python train.py --n_layer=8 --d_model=192 --n_head=9 --n_kv_head=3 --head_dim=32 --d_mlp=512 --vocab_size=2048 --activation="swiglu" --norm="rmsnorm" --norm_place="pre" --norm_eps=1e-05 --positions="rope" --rope_base=10000.0 --rope_fraction=1.0 --qk_norm=false --attn_scale=0.177 --bias="none" --tie_embeddings=false --parallel_block=false --init="normal" --init_std_qkv=0.0423 --init_std_o=0.0 --init_std_up=0.0423 --init_std_down=0.0 --optimizer="adam_atan2" --lr=0.00137 --lr_mult_qkv=0.4 --beta1=0.9 --beta2=0.99 --lr_head=0.00771 --warmup_steps=462 --schedule="wsd" --decay_fraction=0.731 --decay_shape="linear" --final_lr_fraction=0.05 --batch_tokens=[32768, 65536] --seq_len=1024 --doc_mask=true --train_tokens=263500000 --steps=5738 --dataset="wikipedia_en"
Each number is 500 + 40 x the weight over its row's rms, rounded and kept within 0 to 999. Layers, rows and columns count from 0. Numbers have three digits each. The size before them is the row's rms in percent of the matrix's.

# q: layer 2 attention query, 288x192, rms 0.0519, rows 0-15,32-47,64-79, columns 96-191
# k: layer 2 attention key, 96x192, rms 0.0509, rows 0-15, columns 96-191
q0 136:505523513478553494492460449506527563467494525486487414519574521554508503474455603533517486509554454461601479521458458516485516470456559549492494415556481524491567476460510519520530553437483543481516472466507537508507522567523530553458505499469423491535482432490453535496569449563533519536
q32 069:537500511536488527513583509515516454449488509471503526500466444492518457500563465513494531460490484540488558488538471528513601408508551561494493469452539503431495479462450502542497439520527524448451509403454551516463497421480513438479496477501574507525437500520495488457449467539525573458
q64 086:535454477511436496513476448456476517483576445557504507570542528546491470529526502507479565444471470484527463493501479473478480493496488476503521520513440457476407447562448464446584525549497476497493562451523403495448587461460488515565598502548487526540541517431449562568429493460501476491
k0 073:543536479492473529528435440504475492456494469534547518582517507519519480511516525454458524525546488514473558522508469494493479464512530505466435452445524499397485499479464517550509518499517523523497573435418541538524513468566454516539455518513579449507462447461413527311519497500465561525
q1 080:485553561518506504500496555511528520480478480486458430510486461560513485533432563538485511594510466368478522559494432471435450543596461544500464461483537521555493524540421538549537511465525510497485450502455513522532528520467487550483500484467407487478568423546556512545574468512482515542
q33 074:462520522504519472498499428463398543468481543511561478611476449534508489445460604503466471531505513467500424496490519496553486451546483533487498528497506523446480481500485487448406565541463473483469509466453460525548489478454517530534464458542467556495552505472452490512536512464505454577
q65 105:578494465542489492546556495446523523514531460504485459557508556543529456506552479517461498476466510558550500520518533518505554437514504504539541521401491483527479418565449505418555505490462519498549531426492387502509515506537439488529606527517566514512451552500556474458453520450460509540
k1 086:499583471471489475466473455516514557467439527465472509542513561522485501484490547535511541521473449443583512517466490514454452506468486560420543423515467491444537507454495563422409568511481536483519475496520498446543518524483503552419488471511491491477440571444481485464566474484494541537
q2 077:543453456489527499463491513514435495537518455529553545385485574421445489505554451514574492469480510565432550436482529484550526474491537411548498586462469462543491520583527487531547469578540518521551529462557514499484471494444492490520468556474568494490410541543521478426403534441564452461
q34 078:518487508538490525421423463514472525596521438555529526511493516406480485480548487448505519482514417484458470501584479407470455538490510487447589523567500513515458525514519500432448440506541532539473467516522517511488545445478491477480507503533521492464491522482452544524435518525501505550
q66 111:488532543462521512476395513541483462518461564443548530488485469483495538425465501511491528529537494459537515494502531461469517499511485503499475489497555476514512558512582522593432518457497533538505501546583528493535472561498504480474436455510488521445504504564539449565560476566503473506
k2 082:527464493545474506505530541476452476512505416485488508416428478524420577492548453484580499493464534506438487414503436518510504544595461455504461515459535452570506545505448493512458468485517507573494541516544472553495556445480440483551482555522468462500537461465506454543502579423476481414
q3 087:468563542483460525472499493552507527467521476444458458467544443561533471502469540541488469532488402505532523551485515558410446481505457583448549473466469538533516435484481503569450556468453528504464472567485521514536517533537515489536539475475467475596511473591479608468579506506493471526
q35 086:493530560464532466471527534464546487469473447445554480550565439486518481511561468527512606490499424480542593506468516518547516469527483551491520504425435487516463555520459544587530546446606471525490533594454562463469537472461497512494466493538503552462508460465478492492554457529565499522
q67 099:536542445503539465525557538464548531469599444554532468518489576490540483533539520484393469532449485569542438500463488484493481509546466533532509543510487507484468466519508517418558482518527474509445540509475476544466506490553481483481603511513489480569438530422522482462455513482452475501
k3 077:530462411440508442494407426495544540421525533526498534514447545468516461455503505558476529443494463462514516506461499458466477479490507581513468551507407427466481437522481521466484528453482548493509475491507515459557481539456577535410493504480527489516474604496499484442543453481540562527
q4 084:454549513475559509469555461434530522464479508479474417465539453492537465455518475527446448535537433502570493448435524587448473505457556565480557457541527529523523496497466522524463489476473456492512429547463450499548442472528500478503532499473477559545427454523508521578547523506444512534
q36 090:483505534517457515526595479570460516523538477386524494488540533525453494512448443530455515510504406492547522474465506515496603447463468426461420509503433490477521487479454469490527548521463522513455545461440475472464408505542488548518468557454531557513475495491528510478539508610491517490
q68 102:550468503490535487596626456475479578499589560523514522532494466474563450511481470526467532408471504601554471515499461568438504418475521512566517480491443477443484500517471457464514597529502544477483442492509524478492467456498513513460526545493568473494457506486496513527516455509474506585
k4 090:482559495525554498531525454467495524499518451500531515543502511422507470480496541526484597445477484476534548491456536577463498528420508484504528433444500465481521450492489496416477564468488611545512434438513513468524534505532547510476459534553454494425421553527473479463490492500532490500
q5 085:530487503506505528543480569579412515512465462532553477517455524493482515538505503516504598523548529501435514530508460492489497482548548503509484505544492485440485533504515489477504497512517552500510550491527553521479496467467449531466440470419545447480525573514505456450515496507468541519
q37 090:589462495569541510515497542519523483430467517594565446489483517503510552520508475472464587509494491512452490495526522463560594503510552503540399534428481493449373497565509496485550557511503482430523472592521448524482573461516567491522540504559524476468556512483484536506498504481474559507
q69 109:438520504450431567419486493523556393585540433377493472497538490486439551505470475412511478541496512500454541466544510478564502481531478450449479514523513466573488496499521510533458487521526510521529549499570498575459522475470533509533474466523489574500479470476476430476497540506511449496
k5 091:493454508552498582513539455501470536484520550486466528486470554449510474489451482475460521574516497510456497542505520479604525482515507457439411503489552467533496497528509492531547478534485469581454553526504525473545545532481450501541509566543495460502512392553495590530515562434510449535
q6 088:543550510529507491490515549464418560486560481542554454463556463532460545454471540501455568456482535484451494524517543425547443528447499401544472518479428529502529468532481516524527493577508468557409512479448559526495553502447488480530535504445528544462552472484491563449455435483509449545
q38 081:450470556501471484446494452491511472501578473489498435435521439555446437467592540444517469494495514535566479580484428492529438515481477495515587492536498462517515462496502468516526496490524478474458543532491545520457487474509425504537502507561389497475537480542527529511497505505560440523
q70 109:493543524444441506396492504525489449521480466436503467474489453505464569493506510435521477569461514469461500444499557498511444521521497473464529509496504542503516553458492460577511527474477452539494566491492564554433555537501516450524463452478535560519543551526493473504525555475541433488
k6 091:527496529526480519497396572473500486528485510495567496523532470477486484463552463486520512505435520461493556431579484490617490465571571461525423520526547503507522521546505481570501475540475463507499554539461435553504485541491413494502469450458543546477568495455451501473438566512452561409
q7 096:491484464476520386515549482497537532476539555414527446534538494495553439486446554590537511452487521473518485532440480572495569425426577485478368460512512517427539490515511534421549538472445457465470435511485480500560495551513540543489506517541479511491433517432472540510565471549484496505
q39 093:494550522495502454532515485489442473457499568421491399518444478476494445518495476455515551495492486523481471530527498473493508414509512497505434514442463493443541416463530473548485530525462501441489537555520412511450504452537508476509513527484472546462492507502495504500539476517569473515
q71 097:530441426533515514500558513462494531500599488596555561464510531499576547472509520538487521442484394576505433546503410537468486533518468503534534507497502512433521553506494433392488520591500547506558493517544508525513548451441474507491492619518501460521480510500462472518506453470468460520
k7 080:527476461549454498538546560473504548512483561479482508552486497462500577527486515491434484512493473579524529491516501493482523431404536437529498501510591501533532444523577438490509537507493457496487539415470568493565468497485440539488458523530585529466449452435394492571503488505455525533
q8 119:519470520504451581431476501451441477498469460454510551489465479448483469577551484514575499543493523549492538460470449450473491462577411502514624538493506539562544496445510467524416440496508497443510538588525503517483481541477506402549460452472494508473538499533515492505533561489526490442
q40 101:413470542453496542439520531454485485439520507493537580525471498501544498452533417567501480475493502552469481537545513553496497503512506536533554580543498530524484596432494511441535469507550554474488538466468458506447527520482527433544532469466519502531511504551535447423473506524536482522
q72 095:514574528490443565450491496562444393500458464384530511509434489513557490467495549504502489536491539491511572516553537464518538489559438535449486521497489498526556416446505468519480436533497532462513496536518448510487507532575504466486463470527438534526455518464514517521549499591607535479
k8 078:494513513485455539462484588505500501445457491482493460497479476549477399451550499471529535531506470496487500458502462494475470510571438517484437469539506520527448466464487432521440586482490465407490530518499486564488507548505535494458512453488502509568571482440508443566468540512538511526
q9 091:466480512542518526522497505531478452540516388546499515505435433465533497577506481481555488556462590504453531481543478502440528501571467467507534488451479520519517546520493505539446423516565522534523524458489474519439471457463513421506525486506512533484565486465478443519456553468451507507
q41 086:479493394462462465573503443477572524580492410560559433451506535510461542485491511461547500523484466479479536496461523525527512536540473498503473454514496551455494492579490538518496458526496502485559510482552569494481506501512440530465568538481459426514498562521570505529492525447451485468
q73 108:490516557471450560504422510569497490512459446466482493452517472481483502497460512458557502540497512441486514418506465531545520496532506497413536492504490512514488493514468487628511539493568425493489522494550573518476498579496473445510491422474479545492544514495490527567490552484513454473
k9 101:432520489454473566452524527546527481553512491486533488491518464541507522476500526452572463485462519492432486501491508410503532520603491479481517525479500533502552454525527439596531488517536434566472513526519495490492525532502490433538526447431477474468477463460459531526565549493523450494
q10 079:461467535562462482544482518508523491517501456593501526561513494542540554513544505425478508588472491481470542453568568494476551531492500538480495547443431473482500517563480563477566543499550464463495480475515516546467467478542489457487555518458496571446531466444543514546474517480430487451
q42 091:527483482532485490504499563517497515490565408466526506454484528567453532544449560399483531479420509488481549491507535507586490492496501454535431514521520502460473557564493507522470507470481484475499520486457450466484547459542432538400473517491527546475474483495547499478449557539459435487
q74 089:503476567524483542481521490450547534529530547497563485438560481552450497490453449467531515487455505443493485507465461467540489448408501499517505498502500572430483528540498536510501563495514496436529502460507544461493534428506502500522512576523529497566492496480458480457484504530493469436
k10 120:570562536514566494519469411509485458494514521444543446505542581496505514515453550460513463442504543503531498511476556561487487410510522506479485452527540542511480507464494485478425529411436560478480519484470558497518528498461467538455416470479464581456486485560472510422499511517502446571
q11 088:510593474463515474480528457433500484478491532416508454528528554489465465489531549468523440471480490410588523530454504493474514437468482525526496499550506533512500440480500494460587504467513559506480526512472475489490500443481522470521500462504457539571491491579507452447525507569534456464
q43 102:512557528445489536468432551497422495481458528407483493575487415538533509528437468460478535454552474441512497531529512519507404445515527513486476525568475499493525489456465444488502484431442517528450571485516468506458546508428535467579485518477502600549551467481478484513545581500493461508
q75 101:502494465507538498582472534420485567512532515583514473512454585469502497514517476542484493499443447520545509518448510467552443436527466444542420533520502515569513520499427443472538456498509523475436505505469424569506476437484480489513584527538543514510530506480454491487492471494453494493
k11 128:510572432484596448538473451547511515433519508460515439507560537544477478494465514468516500483551506475524502515457472539527474476477553539553534491612507504531461485435444580464535427480459514481523462519491483495524462488485547517448497530498472471454511493444430519464514410493494536466
q12 092:488536461473564455520539492506537530477554493403476437408466526579464449515504473491527582551468486552512463542423458508422489439492477554468431458487505507473543522524475471479475516444508502523481495513502542518506432468490558537446531522536503535477413457509487543511513449535495556448
q44 098:510515429523488442536551615487495443528536440484525488485537500531482536478552430447512566503478529502535492496454413476366483543525403494498476500521523504497439520567516443528479426454503491543463516565544462499521504509488485473486502573518534506472502452449527572470508535476494556458
q76 102:417516501535502526485568544546567464489544437458533495437555575496434463461453502469476446464376474540578420457427525565452499524541521505546476497495515539513547515465444441533505461466468481575474563462431476505475436532438515581452499511469522451460482474443523471533461519565452457496
k12 108:476554486475471486518457519592545423492473425538507503479445461530505554526519518514563418508449531505499486450523458425466532528538465497478509500465488531512529454525497516567522515524556444508500449537522497460476517518457484452431544514490469519523529566491561457513486568457529488479
q13 092:428522524493538545469503488472436477533453525515542534491528486496514477502508547545515446432499550549461481553492490547587514502544552568515489506561495490486539543468481481471529438530415547429477530511444463540515550487506501527503541460512511499480523437456519407473464515484480522562
q45 104:552549493529526473522429477533465569473476562563506555527496504522580476516497519583492524487585546455471499523542522517524500543470593553489480415520504496484491526467493499491513503488502509465554512502478500545520478506536499482524499360511471431465545509570481498480496434508520507552
q77 100:479489503547440582447462457460508508483432497495434450532418468428614480534571532588514461509547465488486511506539503432558488516480477489499513579399503519551505497480504499544451499517511479552481525433495508487486553534578493453499525455443534476533554493558502519486442458467512484511
k13 097:486467504539468563520536526567474508511503544590504586508474482483489485526457482545514508500497497514560442529489504451458511534493468437536474550538433466546462504422482485471560471516497500494514482452549584516531510500528464547601546505547552421515493528422528516501456419490460476458
q14 087:502533520542431525488448541573572507533515475500467503521506545558438555530531515489565516522518547540503426493506462486498470443553450530522553504516510532532467505440520444537457472496585541432536489474499580620488478495460500464435483522464450515461566536534502440573496488519428537464
q46 092:573515510547531478525548517528504495438468440500515472499431554492497487495619486445477539607467511540485528487529480532480534545557496552448496576504486549489507524486477551528494503540497455450501518526461507495499488548533530489553546482453528498405591503496499507510454524424478526490
q78 088:483584447460506538484517458547454537479474505462486510528558500490535518497500541436586579601441476472518536443468514517507433462492496530403561494570524552480611490513512529481517518528560541478505521497492496495483475518559535569485496525512512463483458468520494531499505509557582416419
k14 086:437491472544483539462407483550533558529468498488488458543487522577514504526449459496525510499504519463475437504488446506500452505511485525487501506504460506482535441509461465542484499444448476527472517460559493479401500556438549457524451409417495506497547425499552515475457577552504478537
q15 095:494518490491576513453514461459548513476594598442493518485579533540476499419525598509517518471465454487584536521481523496536450433427460426494413494521473500485522490487515512454480528463460510525462491533491530514519525529429532522542522510498410527507451478546503536508514499462553455543
q47 088:465507535466520490545453527538485494554524523473460502536528485533518508512482467466570510398568439466470487547466484562509423491498513446553528569522484523521549472502453454523494557491478543556506450498544520492479536496426489524479473529532491578526488535509527525510518504528540485586
q79 096:541476462516517481533551453473528548494554487526566574512522538451435455452522467527480500450441460482561474455434493468475447478438452504539484506504466482558528580513514450468535551465531491502508517469553533568569446525520523577485542523531503490542480555522497416490505521443411531523
k15 093:566510472445530447495455500536537449460544494527483482454523518485446491487582502433587477461487452529455579543530492462563413451479480481512507449525496525451471485489496511514511422507568469544464479630486524528488536503431448514530482475483570517505489493448524453444463494449466554512